From a checkpoint of a small transformer trained on Wikipedia.
Size: 12 layers, width 128, 2 heads of 64, MLP 512 GELU, vocabulary 1024, 2.64M parameters.
Architecture: LayerNorm before each block, rotary positions, biases, untied embeddings.
Each number is 500 + 25 x the weight over its row's rms, rounded and kept within 0 to 999. Layers, rows and columns count from 0. Numbers have three digits each. The size before them is the row's rms in percent of the matrix's.

# up: layer 7 MLP up, 512x128, rms 0.0952, rows 212-311, columns 64-127
# down: layer 7 MLP down (transposed), 512x128, rms 0.0831, rows 212-311, columns 64-127
up212 107:538551481509497562451507483489540478485516499503536487513481524481499541492522491489507516529472479487503476515564532541486510519519502488493475517493462488488484502494524507479477470447510484
down212 110:514487543554511490502504501525505503496519483477537505502493497530468500470532527461493472488491500472531484505508529532501505483508506465473485458517509462523560523505479539561515483488490469
up213 121:512558462508476526517497482479525480498499506519527490529507508501480546501501497516518521497494497485462488481511521503492486495550520433532488506454538487490463536515481524484439432464486488
down213 119:533520500489500487496516495550489529524532491432465477486484478481518541468497479521506463506483470505518541525524501507510527527490503550520493557442497535498482516454479508504473491533511474
up214 111:485477476527505477466482486477534468490510481508551472480494503531460515527496483524511481487475437506520490515497501538496517466525501499477509514507556549512492502519495499511505487488513530
down214 126:502483501503601504478522503498492483473509484499506520503476506518492512485503498513467475501475494531512531518494478507524520490519508498502500529481529519500484483498493486497507487515502483
up215 093:483514503539513497491478497488515458525525508484493491463464498477462477495500504519538493499512467476455482548494502506477511518491524481488500549510509475531493515493492492482517467500507503
down215 086:500496514501521472487500511530481509467464494555509538492505464515488500493513532488548490510540477518535466543535461507500441522537476499520502495523479541511528518454476467460541483497486514
up216 093:490527528485506510485463499492511511457514476488513468470454537496517479534515525525536500528511482511488448495528553515489544519508479474517516509496487502482480503466493479514491470484487523
down216 099:554489522493562482497473504523480473485447497479484526500506498529524465495517488508496500473508495513513508536487468473524485511461529516502488536484538497544511477526522465500492528528527459
up217 121:495498500534486507539447487500467502512511503488485495561452519502490491483502487498516492467524515551484468506503518546515511482533452526513466486535509534505489494503514467512467522485550526
down217 132:505497491499481554454493565533485474493476492455478523506489513488510488471465471507567525514499517499461488503520525491476501510522537527492471517518499494566509487468469503487544544509492507
up218 106:522531470487492529523459508504520510494484532518486499499478521518496515536504509513512531480498500479469489510541523499498469473475464469497472513485489539497474497486481508486510514507500499
down218 101:524501488497452489529517474490465429514532504494461499507528495502546478501506487535538553479484419515512514470500470501491580484506517517541487519498511503500504464523511481490470499502548467
up219 107:484507488506463526467536525466476504512520459531503469501478486509498493519501504488534450485526493490475433491514516475505521487507463483504513514527508522518494501520486479546518552520549536
down219 103:535481483486464515484463529524513535491486494467475487498514502446507509485529550519502459507519490520496497482525479498530495435535510511501469500476496561485521474453483507463513485480443513
up220 099:514515502501502469524492500491440519449483491530575480512485481523491479501568489504546485479473524479495454513477510522508490519515485523516490502518488550496473494568449494475485522496506528
down220 102:533497541445507505526508475533478518534508551510463478546497491493466505535470484479523509520518491513527520461513499493516500492531513465502506480525500477462487473442483499526531494515500506
up221 101:537507511535514501487501522487484478512536435453514473480502475513522491518508507533503482514462486503487460515480534478495479523485497509513498495514495508444513533525530493491499463476492474
down221 098:479490547537513478481445506512481459505481513520515527518523482520494456515520513496498510497454477471524497493482551464528532491541499527494531489505494477518535500488526519520485478496541489
up222 109:500494499497512480501502511463516518445505442497553495472467527482487501559467514498547533505510508485478444488533529502540478454483478476492471510542504518495493513476474482461467529482488504
down222 111:475506495548485516443552496532478520423490481499507530523473514484497521490505525508556507520521498529530502497515470501531506474490458493523476489491508501477499488475525558512514489498538495
up223 094:483533462505501468525474492508525513521492497493486480506493477504517497455515514490492505436505446489478486521554542535487493490531495498550493501547508503515487522528492447506532434495504513
down223 091:488457519510508501507527517521520488483509509521515500519535501484523494510519507484517498556474486505544528508512396523462509493502486476514488490466507492549487462487479530500505533484550474
up224 109:473505493507475487512479497468492504519507482492508488514484486524536526492554493483524509474507527484458481486568485516539462499488426489586510491496492530492493537491476482512470496512512525
down224 110:461532462485525471504487502482500499514535468479522474506514536476492467501489473535472501464489484521535514488498502510515447525563525485513499493475526469533483489498499514523489489529495491
up225 102:523476513535489479495471512507490483522577495465496505495489516563528501540488492535501506497502501511504489533496525474520460466506493503541493527518507495496518519463476520501461469484467521
down225 099:543473495536490497495519482454533494504524469488482501493490491473498490503489474491492537507508519522525517521457485465508502507504491494504521511502483530498478498523512565478493458484485510
up226 113:507556494504489492533518518484512548489479475472509480495474482491482493522497443497533539477526454549463515501499508487484519527493473512505480515469511507515518508503459508515470483460503474
down226 121:501515510484532494453539489517476455475502463503502500480498501496455528496491483514539499490487485510503509523510495518484512506488503495509523455499529493529501553502519546493523474476489524
up227 098:456467499518516506476476516505516538501486507478476528509457515473502513550476444532506515509490466520497483527502521478499492519472504498501483532498515552464522511499480533552513458490497500
down227 093:560487499511548502538473498523462488489521495494481523496511494520522522490497519477508480496493557530485484488448475484481518438530461484507486481493547505513498490529510472474522474503530485
up228 102:535517497511461510465489496466521491495512494497480459499513506518462492503524511490547478513524500537477522529501529540520515482495420498460499505517492469530497495504461511485435494501495491
down228 099:542532486486481545477473526497472510552481500484498519458500522504493449480498512520494502503472500501523511514516473482490529467501499529523459458473519496501496518518524527463527523486469483
up229 111:466474512542467530513468467483483506501511481490491499516472505522513491528539514476509494496515470446490508490471494527528473512506489511532505539564542506474498530490508475498478483509514512
down229 106:493467508529485486498470529467486544514458490487504506484484507514545442546556516493532436543549489522521500495499523490499536539475513510478497531536485520523513525476502479522508497501491483
up230 109:481515493532508539499471506503486469504525513566506501470507545522480488513511548504502496526504489493463491530563533488502516496504477484531510483479532529509471479499475488556490452496490522
down230 112:432496526506449482456508468517499498537527493543487458496534516485508547458432516483501546506465480544461496482488506486494524525508476546490470498513522518460511500495505512507491471535501513
up231 093:495534490554490486498518479447515508507534490467524519507512503527517510535482451495491534484517447525470494535547497485458491505490477518471514527518500550488444514494507505517487450516449519
down231 102:504518486484547549506500492521530522488481474487489486550485481478512478513478559489464529526535531518454505480523499524540459470497536487531491474505475487463517491448509549515489502485471521
up232 104:524529530499500536494509479502517482461503493497531483467465516492507484546523493482549472479501527459490519461504529530489483506515473489507470507475511487427511514515460490458467487506474498
down232 101:467484475544531508454522493512500491490525502505569493518512503499516492471517546486487513459510487487486541498477480523486493456491482506495505469454504493499548461522513526509533506486469462
up233 090:544499470482527465468503510521499538497486455532513473536492501511464470489546466506525499449494490443483461512468515525509517521498525556492489555494475490528515514528487513485475493472514490
down233 087:480504521483517543529534496483501499480501505542487515500527477507535506459443512460517539538475509550506535528504500473500505499474480495507493492511529534490500477492520478523487495497491503
up234 099:479498499524475505491534497508509494476511486518548452496521495493463511507472511505540457475484432465512493474491486480528525464502484493475515520518585536512482513533486502543495481508515524
down234 109:477467519514582499495492500493491488465490488520517520539499466544488521488501502520474493516497518557513506541515491510509517487513517481523504508477510492465493516454461490460527517506510489
up235 112:515550487491475549506497499483479544486515487505551478505487522506501521539514498506530543490488523477504499517527523484515513493519505481528477471508530519476486496494479445522444480455490453
down235 116:533498457520498489517489487540484531511531500440475494501466522511487496454495522471529474526505466486526505495471513487527514503489450544536513487549493506483503505532547483505499484508444456
up236 090:494504507479495473547458484491508528502489465496529483486493470583497499529534528503495535493445482496487457472502485504507498506518507486521531514512493503489452506530482515461521491491492543
down236 090:461467501468527515499475511499511538511512542511460485489498545495527483512483470473574514545526469529500515520529499477499499514513447444526499501531477498507474521501506460506470480504506522
up237 111:500499497539485487458523470512517462522505503483527489486478493545508501533538475511494450472482490481495482523538532558497491489526483548491484533534527537456472522494520531526511476439478479
down237 105:531453490465516497519480514487503465479526488502531486493500484513488510498485484514472500481454488504502501514520479484518521495520496511431498488506522509517504510503489494483561489510502465
up238 101:501532499491532539536513516520466504455537496514564482460509504506457490472505518515504484487520480496521483487531538520519495515516486482496482523495545518519485495515450495478500477517526534
down238 100:503523529532469481490501492509488509532460486509505511485505554516501495464506528486524491568520469518519475446498527477505543503509533497453480452470520498478487475517491452537487504492492481
up239 094:520529492522468463487466480480524471496508490541475501542533561508446487471493466509501498505415473495479484510466522514507523490538495514540488487510516537497463503542470517464513491453514520
down239 094:509523493492519548485452498537557509519513492483527512507513482459496512491509503446468501459535556473441501474519487524502512475482550490487467520486483469474529495480464468477517522523485489
up240 107:512480496496505487499482491510522501468505488493551501507453487545481482511500457489516463466477496481462501501534514459524511504505509534476492508493492493483490505498511518524471511483510539
down240 103:480488502512488514476483517523508463473493484514527465502486490491539507517472531476448394509469506467504484504538469517534519433517504480485537504551495534479533511484464504521516484520509519
up241 101:528532525595485468491462483422486482484485516508502537525511512494453513534471508456522488500513475526442450518515504513510472469481479519514504512490516520493481503501455480510463498489516480
down241 099:502514555520490549523486443505511510531505522556492521490512533503536495440482478467469468534501491493500519490495466469448537475512512521507526479486472448492532515522490501489497481458503484
up242 099:519520489498494498525475504542486500527524497484510498483495474546494445486501498498512526474513496435487489511543536502474493530512437538528524494497519474486529496515462517521496481482491490
down242 099:535466483482470519495539515473488506467510462508508491485474523465514497459551489521508514494517494527497461532461518493516526516464515508523455514489504444593496481520504480485496498473516515
up243 095:470502491488472512525498459465465510471495492487487489520492505507525432488509488525529523476504527475466456509478514541493491519508516432515450509516496534487494537517508500507530504502537505
down243 093:523497515530533507464475483497491501499515478463486476509506475529471526485503503502476494492499492515505493514540460505477512525473491501489536520465526478466517472486471513517501509527469469
up244 096:477534516539508557518461522524523504503516483463517514524439514462499508512536487546516509516492475502490502533530527495470489445502441507501437521485538538455506500501451491526488490505496515
down244 098:508481523509563470513545555522554530558520535516496505474558471520519511496531490501491486461483506528499476480459513479497491537481479498466512491458474478482500455549487501507501487471509522
up245 099:496500477497449513471520490474493489460509473496558484548509488513511505545495504500533470459491504508489510519528502539519528509469447454485533506465516490483497538498515520522477471457486531
down245 094:537524559501482473497462470535484532519461530483475512451493460504523514498524530510470496548466535517479489501474508491466490515509499523525491472487557489536515474500495478512535495463547513
up246 090:494520489495478529521517478484484479463508526488507457560450466501488510547509523534521478452522493502495495521496518498526480519492427530471481561502512497524465530484512467553489509500518552
down246 090:430507518468520547485505487500521482530504526551544463506518517479471537479488443485460500530503512486500456486491473497481463504510551496497502462518497494509505484430513478513468471510532504
up247 101:529520440535509469510507486487536479486494457477509471488526503513472486495556494513515489461458436518511502509509514511474523471512498562532490577505554504513475501536492505506476462484491490
down247 110:510480506484547523510497487476488519499497513486485506508497462489497542517496479516440452505505478490525481515510473532531523512458494487493530500494487510462460493495506485498521514498499486
up248 094:496492482492501520494475431456489552500534450501552478525472521545501486510492459523532555488480483426494525543516508536461509477480480491476501476526473523463493522518484548533463485529486465
down248 091:501516478483523511481533495508525447483498512540480501535506446487531525496504502483493529481573504533480471542511467474516459554498528470488528509496492448469542481456474518480507463499470500
up249 086:510520435492515499512516522518466511496532517481506495491476483498480472508479529534515470487484498507486461512540534521520490547484484510488504537497526521466517544499468514442514503495466504
down249 081:504491527531556526530528524495507483486489462525519540469495478528507480467490497476517473486512531514528469539487471458519491576501464494522486484497501548542499468486493486472486543509521516
up250 100:471562483490485505550492489471539459545545490490483461507486485501509463527500489505508502489482494523457511515503513503525507468515445476524549519549481482503478527533511465512524485498475472
down250 095:527479465462512431494510544519492472484523519493502487498528502504529490482490500501480494493477513489499499465495492492512446490490535507487521479524494542544485511481514456519513539517458459
up251 098:465540522485507510501507476461515523495492485512496500503506524481535517532513485537470530457463486488503489544480500541480502485556487497528521520470479523477493503547467497503522468483558476
down251 102:520494492521515493496501506533524490513499518516489505438495515461491509469527489455437511569517499514495485507518498516555506504501543508474503496533478494535512516511489506511493474516509472
up252 108:447568477515487550494484478523505493472508469484511489505469491526520485545516473553515508478514500496515487516495506533534478496502533475565527472509538490495456520496504512512492444480484484
down252 118:535503501463500477482511515480471494478522540501503474515492510536498496506490456491499481468515533516524473515477509506483503480486509508443496500505476553501442488530481521472517504504525514
up253 108:502507519543482481509498494503513539523543492522523460476496489537484496554481499557544504485515510521497517562548502541483519513498506502498499493526540484484481492515471485487467500489497510
down253 119:526472546525504503507501517533466511486506490486503529495496502493492486491496541485480518496514535517510520500483447493542414508540504507468537518502520495493508463504482516532522487486495502
up254 086:533526532502504514498535467427471506514530448513495482519505501512518469461514471487512492471481513457497452492503546522486489498542473456474539499528503494464505502558453491494510513471512476
down254 089:507477499484480491443513525501507518471501528489499479523530491494491494474472523493484480549510482548522517494534448513506509524512534494502538504482476484492478492479527493458424487511478490
up255 095:482498511471504507571518455495530507487516486549496454487496529525477510487483462539521517485482455491462527526460551500559470519451507468539507523503500510504498498483508503497514474519499497
down255 094:507472432533512505483525513519491517507514503514478437511513482471511532511505486483501549529514504514530494513514446476439523534522476490511531485523479488503491456535471546510497486519501520
up256 105:503547497524479485514483476505479500513532453498486463507518480498485490550500451480527501487462492478513529447521518540488529524524468541496491499508489536462497505496509499473519494483518435
down256 106:488478479505496463509524505503491468503498487472525482466523510521516507495481495497485497455504471497543478533505516521514509499481483504476513512467489499514514469482523480515528476500508476
up257 101:488543495534500513440527511489524490457506509482519498516452461479506491516542477471539480509541451483498510547493516547505450507480513489528480505461520503489462530513495501498458481500457516
down257 097:526507486487479496513518483524505509541491499504493536497479564560538536491481507501505455504492538506495484524509540462498467489466554528468514492518489473488468517512468482493536522468490487
up258 094:509512493523485472471506512454487503468529488520508495482499513486463518529515488524507481487457499535488493517501511514514519492541503520522492509506509522470450506488511545477462432453570541
down258 098:491492476494589498502489468498484533469503497515539526509502532494495455475499482509443505466502520488509493504478501500547483464495475479488483523518498510521518492510523486525547530490466474
up259 093:493542447484488504497480459466527525498503496459500500545502558518502491496508476498519520453475471498495519488538526533503493481518443496475526514479524500545504513506481461494472537508524514
down259 092:537471492473504469489536493514505492506511501506497531491493475454494533479519527530507520484480493502465533526492478537529492516507519515504479498503497462499517433520487555465484486529510472
up260 106:551488455511483475489478532487520509502522493514514549550494479519487490517520471550497464464477506492504494523519496480501533506490502521466454529509529494483462518512469529514489484487523475
down260 103:531500528512495458512487473507490525497472495482507530528552504551488484518531489472494473454503517572514485577489525502485516515483493496530546505491487505549505458464466472520492527500486526
up261 108:489518488475473485509512510451531504538549519489516456545486503484513508566519521532482459498542482468472516531513502502486521515488511464500508481510487512481448564515496489480494451485548508
down261 109:519486499505500534519492508527476508528536539563539535478516504535467475491462464512504543497541532517491515498472477506482496512472513504493502490492471529510473500525515499507492479468479511
up262 094:525509490496507520510484509476543466516517515500530490477502489509530457500502448524492491505499466528491498509510497521488497511481486486474525492514503500505499506503481547506561493499466493
down262 092:496536507477447475492472469479508484515512480496454505507511522517506556513482516525549556507516537501464535504510494495466493514486501510520496466517468480475497510493521471476460480519521491
up263 089:499480472478502487513508523496468543471529501497572477501483511515457493508485508546525497471496501541480489514509510538522485490488517529499505464517507503458502527483465522489510494430533534
down263 081:499527502483543495527506518530484493511489509467462523528516484543506494471496481491535483508487527531534540481476542464511514491524538522486503492494490444506525496479498496505488498523481491
up264 098:471503453540480503463506499491567499470518478530502503508483543494471529491523504509528496490451480525517480496504526511518507467517520482488508511521523540496438491488521543505450454478516524
down264 103:502507504485517479507475500503477514490492480477540464500489488508503561507473503523482483492501507498524488548507506523502494526501500522475496508511509499495528519505506488514501475488482515
up265 108:474578498563477522447476534471533502476514523505538464505487499498491521533512477545521459514494508518453499542448524488539514525494466505527462510465478487490484488469483496488478502476547479
down265 110:486515494479530509512487523498481525507475527484531489490514481490448482492497504504507471570469499496532513477525527472467513480508509503495506484427496450488501514492554489508527472489491474
up266 093:495493446509485549547494465489502459504527453492507452576502457529494473500485474489519468427498521521511494480532524502535493519507504511495483506500484525499521538499497503454537484493527512
down266 091:462512550496505477512452515557525492531456544507499529496484536460488505502510520525473491533537515484521488473488469493513487459550477460479493520501524513516517518464527521494471517489493518
up267 107:480492524485467538501478503490504493511496516491539513514461511509497510533513529495558471503482457510502485508479531526524516458489497425553510525496512508450487522500484511521493453497504483
down267 102:529504487499464491504521506530530527474515460485480473506524508520545527520473497541510478438467526493477505574550500431495483509478472519515464493505494547517470501507445527512458501503472487
up268 093:507473533492459481482504478521526495459481506536530481491490509500483538512484469502527466461500500504476474457531488496541511544511496478489467512492510522455464505504507504503515507442516524
down268 083:501480512568484484490501531504447492461520480517509497519458477462486533466519485481510462490503498535518449524452494522446505511537534518490504459523474490511509524533524507485483486515577485
up269 106:499508519541504525490547480481445512497504476501538491511494462502509494508500518484515493472489509488483472460522526522571507516505466533520481491514528537487488501489475482498515512504508513
down269 105:501523477479455482475513544463503503517478477558500561438531493501478452498484517511474532493532526517484480516479484545462503486516495560488507519485486507508509518512487541507470505480494499
up270 107:526467501530480545543487483530542496490487489480501509548518528502470509472545471479522496498515511462444481500484494514504503518501513514556463482518486490522495517529480545548479468494508494
down270 102:537537512501523514465522503509517515518440534507469553500527466512456533455509508517495486492525481491540482503527524493461520540515477492501512498457533508477483527505519465530520503459512501
up271 097:523476502518511494491513478475476491451530474536496527501504499541514477468527494504533483452477474487520509485481522501525499491503439483502536524466518519510442523491460483566527522513512504
down271 095:527482463510454473530474499493564512508498455475517462454458491488499490513487540463489558449473501495529485500501486528502447507506499533491465529517511497521521470493516519496507510525485522
up272 101:504537498521519512484483509486555489513486514536542448476504505494493471501521487494517508509500528459489491484555519556513500517456505463492524536467513497482516528534451511467490463484512496
down272 091:462457505522520485518474500513492557515499516460517512494544438531527492495513534519515512504520468434500535538496504471505515496497500519489497503480459492481539473538496491509476498458512478
up273 087:465505505523521466460466506518495498504482505473522504510474477488501496488502485512495511509475500490514483514487500523473523478528506504521503565503492497469425535568473476490527473470502490
down273 075:502522519477499519501494536480523467517535519537478497510493483531474514513470532501482460548494500486505552482532493491516477536495477492497496489502455488497552443521505520519506487517477478
up274 105:513515468514470501523481495485540447487538462503534495536498543481495511541504489530505455503509513475453491486520495504525489484486494555498537499533484500487477516521503478476537510501507496
down274 089:507488500498452559522552525443477483541483524548499550513483473483507511530531426485530473491512530554496525499505476500510506514521485460517518478535477513561509504522484486501501452487532506
up275 114:487529495489462514503470533488528507504523515488488454511495514515472536512493512545497536498473505487515452529522524464500552485496446446529504534506522483517501524484500475530463507520556496
down275 120:504475516484520468452521513483457517502497502465471480554531509486505520563528518498560531498470491538465535465512505490517486460554442515478503508496497502518438493496538539469480507494514460
up276 104:475530489484499517495488492488486477523486485495491503513499482535522505555544475523527512451478508483478545469507535535499526511492466487512519512518503508439492505551472510463511499484489463
down276 101:543475523513506498461498524503471473459513549504509532493485489514531483521527503471490502507503496471550510512476487527455508502482493489484486526512475520492523500484496482503500525524539486
up277 095:491481500543501496492490489497521462517524526485522456519499515466492510513473516496540521503483466518510467512497522513478458504547482505554451495516572501473500480523488543518489486499504482
down277 095:502478529458556505500517527537457500513489474489510493487528530548508474516493514498450493496485499493506530458516488491529539494475482506471459505475532551518495480514514524467514530491490493
up278 094:507508477514505520449504482477522469490524499525498530475495501507490483518505501519480491463480470534476503495517504557541499514548473523493502537536526514519439498513461533508539477484511489
down278 109:504498505514560519489505485482476529461512476515535493534484492496483504480504493510458516478477527528518469502481502511523469494482498491530505525475535499492525512534517475510502472514530467
up279 079:559535476486482511526468459502500498522563491514475494523504551497482506474489520509505451505459507494459491502503493518533496478493452508470460511541492506506469482521519520520476500480536537
down279 083:516484490497537541505528484528520496507473496505523483529490507458480496550485523526480522471495492486506520468491496484481503493493519496559546471462503485518510509520506489505511469520469498
up280 098:510499486435486524508508496466518502502500489544521525502495503551505511513528480500512493452523488499488516504475511491492513490483462479525495509454524497469499516515506531509465507500516524
down280 097:477492516533495481521508503482522518506489473460487573457510491476506492501467534508483501485476538534492505484464475487449470533477500493486503515486517518539477504517522553477510503508510452
up281 106:531480489442489488464532479498509533459505473493510459529502493491469528517532485519523474496438488488485454492517510484516501494508487501469476509546505502469489531475469529571487502450547561
down281 104:472521478512499509502534528492471514496476529504446520508474516493480524484504548439469489528514517515524496538502497559491540504456538497478525497515485476508507510472510482487546527526470460
up282 120:490487492513498485465497472464565464491518492525542486513507516522484508531507472504495456489471446515520469532523506527538507499491475480496512520519539519496465516508500525524531468507489532
down282 119:508491512507611490515492497482507495485522506519522499519505522520478491496491513496467464498480495498513516520515484494509502488512501493500504506498529522502474503497513488484502513501505505
up283 111:459552491518486494524522524506502526483535461495497481488475468525451512535513517544509530484494548520494464504510516512538522482473511523494476554525576537480503537507493513489473465495512490
down283 120:481499489540526487528496487527511449494473508473522489495510531476474521477524473520469501540503545470509521537479457505469463479500492488513537528464508519441501509516480484524472510509514496
up284 091:518505492483494528498453506521486489525512505465528476509492512470502494513565506495516500489477482510521495519529521468492407485526510495523477504514541518477519514505502525459483500468539517
down284 088:527501521505502455509520487512483562497470497508501480551467504547516497490462489506524483477498491499491528494484510547457501543502542477488495507536507478489494455494496540556515524499494522
up285 087:471509482495481497488433510505506489545505491494531473512486473525513519539479476538522504504520486497521510559538527516498482516488506499499506478491488517467503507503471515524467497462514497
down285 091:521485456504578503522490480519480475472497484470468496543521492472494467502501553504478525503503511515491533496476485467504495477521496505470490528496529508498507476499492498501532509535479485
up286 114:554501500484472475524487518505524534474510506521510467528492499534468453513500469552515512462505500530447503536511508538519505493484503492495464507504509504474495531542460517541484517506549503
down286 118:492482524492495536487475505527508559529501492564471475556515510512484481498517514470510503490478489553502492544512494539487476469500535506482518532474484495451508497492551471483497497451499459
up287 086:488505545517500442466555503466516480470473489475459485547485467505468493509505462492492505481489470499467494498528511509532521535479497499489514479465506502477535527492507513583510516460510491
down287 087:506490502485489539511453523499507529542494505476491505482448548503494484495486484487546497515521546491467477497504533507509488512462542534493495483516453510533460514447520460499552476484501534
up288 104:480529521491474451530490509477510486510463503484513478517481483520476498501501504524522453484472421509493482510510516471496467481526504514491507539513499547486483516520489475535536493519531533
down288 099:509554498497454519486528532456457520525506497483507483490467503494495550494491518498489493535546522486500562498508557490487500526471518481498501467493489516482518499507458476483499536518462480
up289 096:540512495486484496510486532476478520503532483530497482541503449537480517535548477547515494470509468499505540501512483499513523530461505529508489526486471546497500509532468483540489456481542473
down289 106:538523506479550472544499518511465502487473536458496502500512550478518486525500503480494533472475495507543466481500538500530474466502466471449556520455505506453533470506511485452526562523487488
up290 097:470553468497491497518503498478489500506488507487514467556453533477448528516525479559525494482490503508471499532505485499513508493470476506537461497497496507473469518517480461521450463471523499
down290 087:488513489504530481484507525536511482471512515509504483468492515483520517527489487511494530474500521541535513492531507501513508535527503517449523476468498533498492465477499500536555534502473486
up291 077:507470525510515504506529495518502524517553528523456431496495523545454478506511469561498513441472466495480515507490492537553476506499473498505506508500510526494475553525499535522547488509489538
down291 079:502563495490494479554526526501512475568508524488510516477519525465506500521510512481456508541495519485483502471503469482517507496474522458502473449500477491530500486480487486494512492472476507
up292 114:501512492487464475505496518445534502454562451507518484500493522470526456562512480496548540516512495511457489503509495512508472488493466452508510489506475501512494508510495483472485499446492498
down292 107:516491466478484485511529493511453501452484501502459432435478509518546497501537510494528507522541490513504534510481526490495517492481512483488474502490510510507507516519503471509520510469509508
up293 099:456493481487481520513506468492498566480499483497514508527512472545464479489496442509515500489489497494487501551486517522525527471541511543491501479489560525448498503471477516490502467470503471
down293 095:518498509475515481487543484463486475539462514503504539498503509521525527465490492436483536509495520494443467473488484517498515563474499470486532524513479487505517499502476465500466498522475473
up294 106:463499489534499535470512503503545508484475452476514501496481531497479496530525505550517523501499475448453529516505515536514523458476509520505502487543536524473495507506498552488498517486484492
down294 106:503506513504627537515475471502486507487512517516524533537496501490462488467557507531462479523546507490479519543491528503520513510495484474476534484503517531473454481472492498482469515495510512
up295 083:487529532523498507527543519498528470480523468491538502514502508507490526513510440497512511486493536520444464451475494538470486490501500480566458502463525517471475513537498515519507467469494463
down295 083:476508488480537516469498543548490536476481550471510491502513483528471466498488531502453458539505486527508489489513498494466507549488505534501520499489519495501517497457509498494517523572466467
up296 100:513529489539508479484472481457489538473523484508497463511512487541443498468523535510528473494478499524500489524547532554502482508483483482521513532490515488453480576541479504492466472523465506
down296 106:523464504492536483494469514430490508523512482496525504503496509549516506490506461471512484479485483477508519546474493506487512532468511515457535517515473491512534494517521476509489504474465455
up297 090:486504487553505531539482512519489505530508515489503474506484477527508492530501478507515503484488507486512512518542543543524505504497491526473515556493502527497491510516466475489523534443468500
down297 090:555479526514546485466478505506498454454489477498513498483501472545501520491532489501471522494527495463546484508535489515499531531481480559504509550515479503542470495489504460457511508522512512
up298 111:498527485544484499534478486490500480491511506500477502502462532485479514488478476534504496512484457476523506479515518511515529498499475507510517510504482509530457510505488466520520488478523559
down298 092:483464507528490490455516482499509444540472525531527495470473448477500559482491481536490517485476511486489504510524492491516491529489472501485491481470494520531520469525537537525497525494536513
up299 101:474481461466478549494449496466497479467525460500508543501490497505488549535577501532547494493518489518500505500528507495539471483495535501528498480541481512481479521493504519474493471460477480
down299 101:536493492511481466473459490536475507500520455500476473508531515551492559484492509503498538571474498496535497479492499502530488468514561472415507529468517486499516503517472516508526541502499485
up300 075:496507482515453510547520507471502503465471479474513488531521503475471450506490488508498517497470521505542513501494566538540487475494492496539541472452501529471540501527454497498477494490511504
down300 076:470492536474539486479544500529500495486475507532485476496535534480508512489527480466513505496540475488484463474511538484478464498533531472539523520517452492519550491487517492510532523470472486
up301 091:498524489508494469499517505514483515552527477505554506487477509570490495514501517502500487471483497499477522473502540510489538504512478512482530511470517506497507536520492460491466516520493503
down301 093:512455508503458559517522489488491524474488500529485483527510476502541473501493497488481509528538508496501522510492451498483484503532477491533467489480487523485505493436517552492530468510517481
up302 101:492497484501485495478498477521500503490470490538522494516500463485440498494493504490511508528490504488471504489484522495511489450530494504565452540499544470470475495469458520472487497498532487
down302 102:506499486492476472526480489484486468500482481512528509524502474543481512480497490531548493505534498478499443479519479512489472531487517505497526470515511522431532529484488506498484490492495510
up303 089:507534460505483527480480460480519525510487481528491526481465504568507496553508455504483517454518520499489486524533481525510504466538473499540491517513498525454486521505532475512456505501527455
down303 092:520500494452498521485534509502487466505493507487471504512535513499528511488511524529529482544531504493509499496497519504511473505456491518511561482489454477539509468479473508515523467486531493
up304 099:483516478525478502527430498484508518480512514495528519499446538537496507515533473483542497528515453467497466478567542478467500445487538501510509498512492536467482530520486491470472491456500508
down304 099:509487529486519474509462499428478499461480505530541502458504515520448501483516472527521502509530519524505523482481475484482534520540483517482480470518522501504497489512562450478510489537538451
up305 084:462473535492516521505524526491474511519479394495550468485455517537501483505545506541477506479467506533515494479491496489480497498492484521505518510518513491501503555487529484510539488526486521
down305 092:524537530469466506518518524515516532543480560505490483506569476471488499501506510483505521506496503482468447495470496482496503521493500503499521457499488485517496488501466467503493481472533511
up306 080:495489428493495526529421438466490520525545496459564470492523524529493503481509492476497501483507491522511496527535497499500450472492496562515515518522502491502487534514500498496491507503476503
down306 080:534512541449532457526501477482486516543471488528459495444462485479496458512510489515557497513524510505522528483460553493467478522527539522475546470534482477521487480463514529510502523508520458
up307 084:515493489523497510484517522497538458496507536558490493537496506470482500484496519526479502528447511535505507503464489519571449527518523496506502527545530516509493532502507499519509489452512516
down307 078:464515469490541467484516542496481512479484481489473490500519474513531521560509471518527442499578516458469508510523517472481478512475516530507529476516471470546510508465479495475482473471488481
up308 091:508493474468508495529491523506510549480475460474525493535502460522523513481507476505534465433507517486467482500478525559533533500526514473487504553522509504498443502531506504513481479481574488
down308 093:475552522531522512497446492495501473509459501531474512466481515474453522479513507443494527516524485528488466500544511473533465500482500506500478486496560491540530466523471512519527549531523534
up309 111:521545497479485551481484490509509524459516458503494491527490509505515474475498527509538463502480476470478477520511568497553508499491501447520535497552531500476490518504499506483468479502497521
down309 104:526480511536461511488531520524503485495514512506474502495486533512505516487532482493511448485511499540512485524458518520475486486477499509485501492534498559486495512525506500508505459497480503
up310 106:467517487548472521506496525418508492497550473495525481483508531495467460524503503523512512431495480509469482485501514523510508517513459472478512526522556544464487533541479484466499474475465479
down310 105:490494564508479492485540495521482519530483459510484535482513472500485444469501465446495491465565510520488492518475501516529518533487483495492498514532479498532507528509498512453495498532472503
up311 103:539528513522514462504486513495514508494512503521513503515433504496512478513517468494500506477498493528489516504499527487485511451525480499478496514512515543469513485504465463554524517545515444
down311 104:486500471533415510507483474530488506492505533475496511472529492547539491499465507507535473494490524512475486499453490535468493520494548526508500494480492542478503501464526472497525488523470501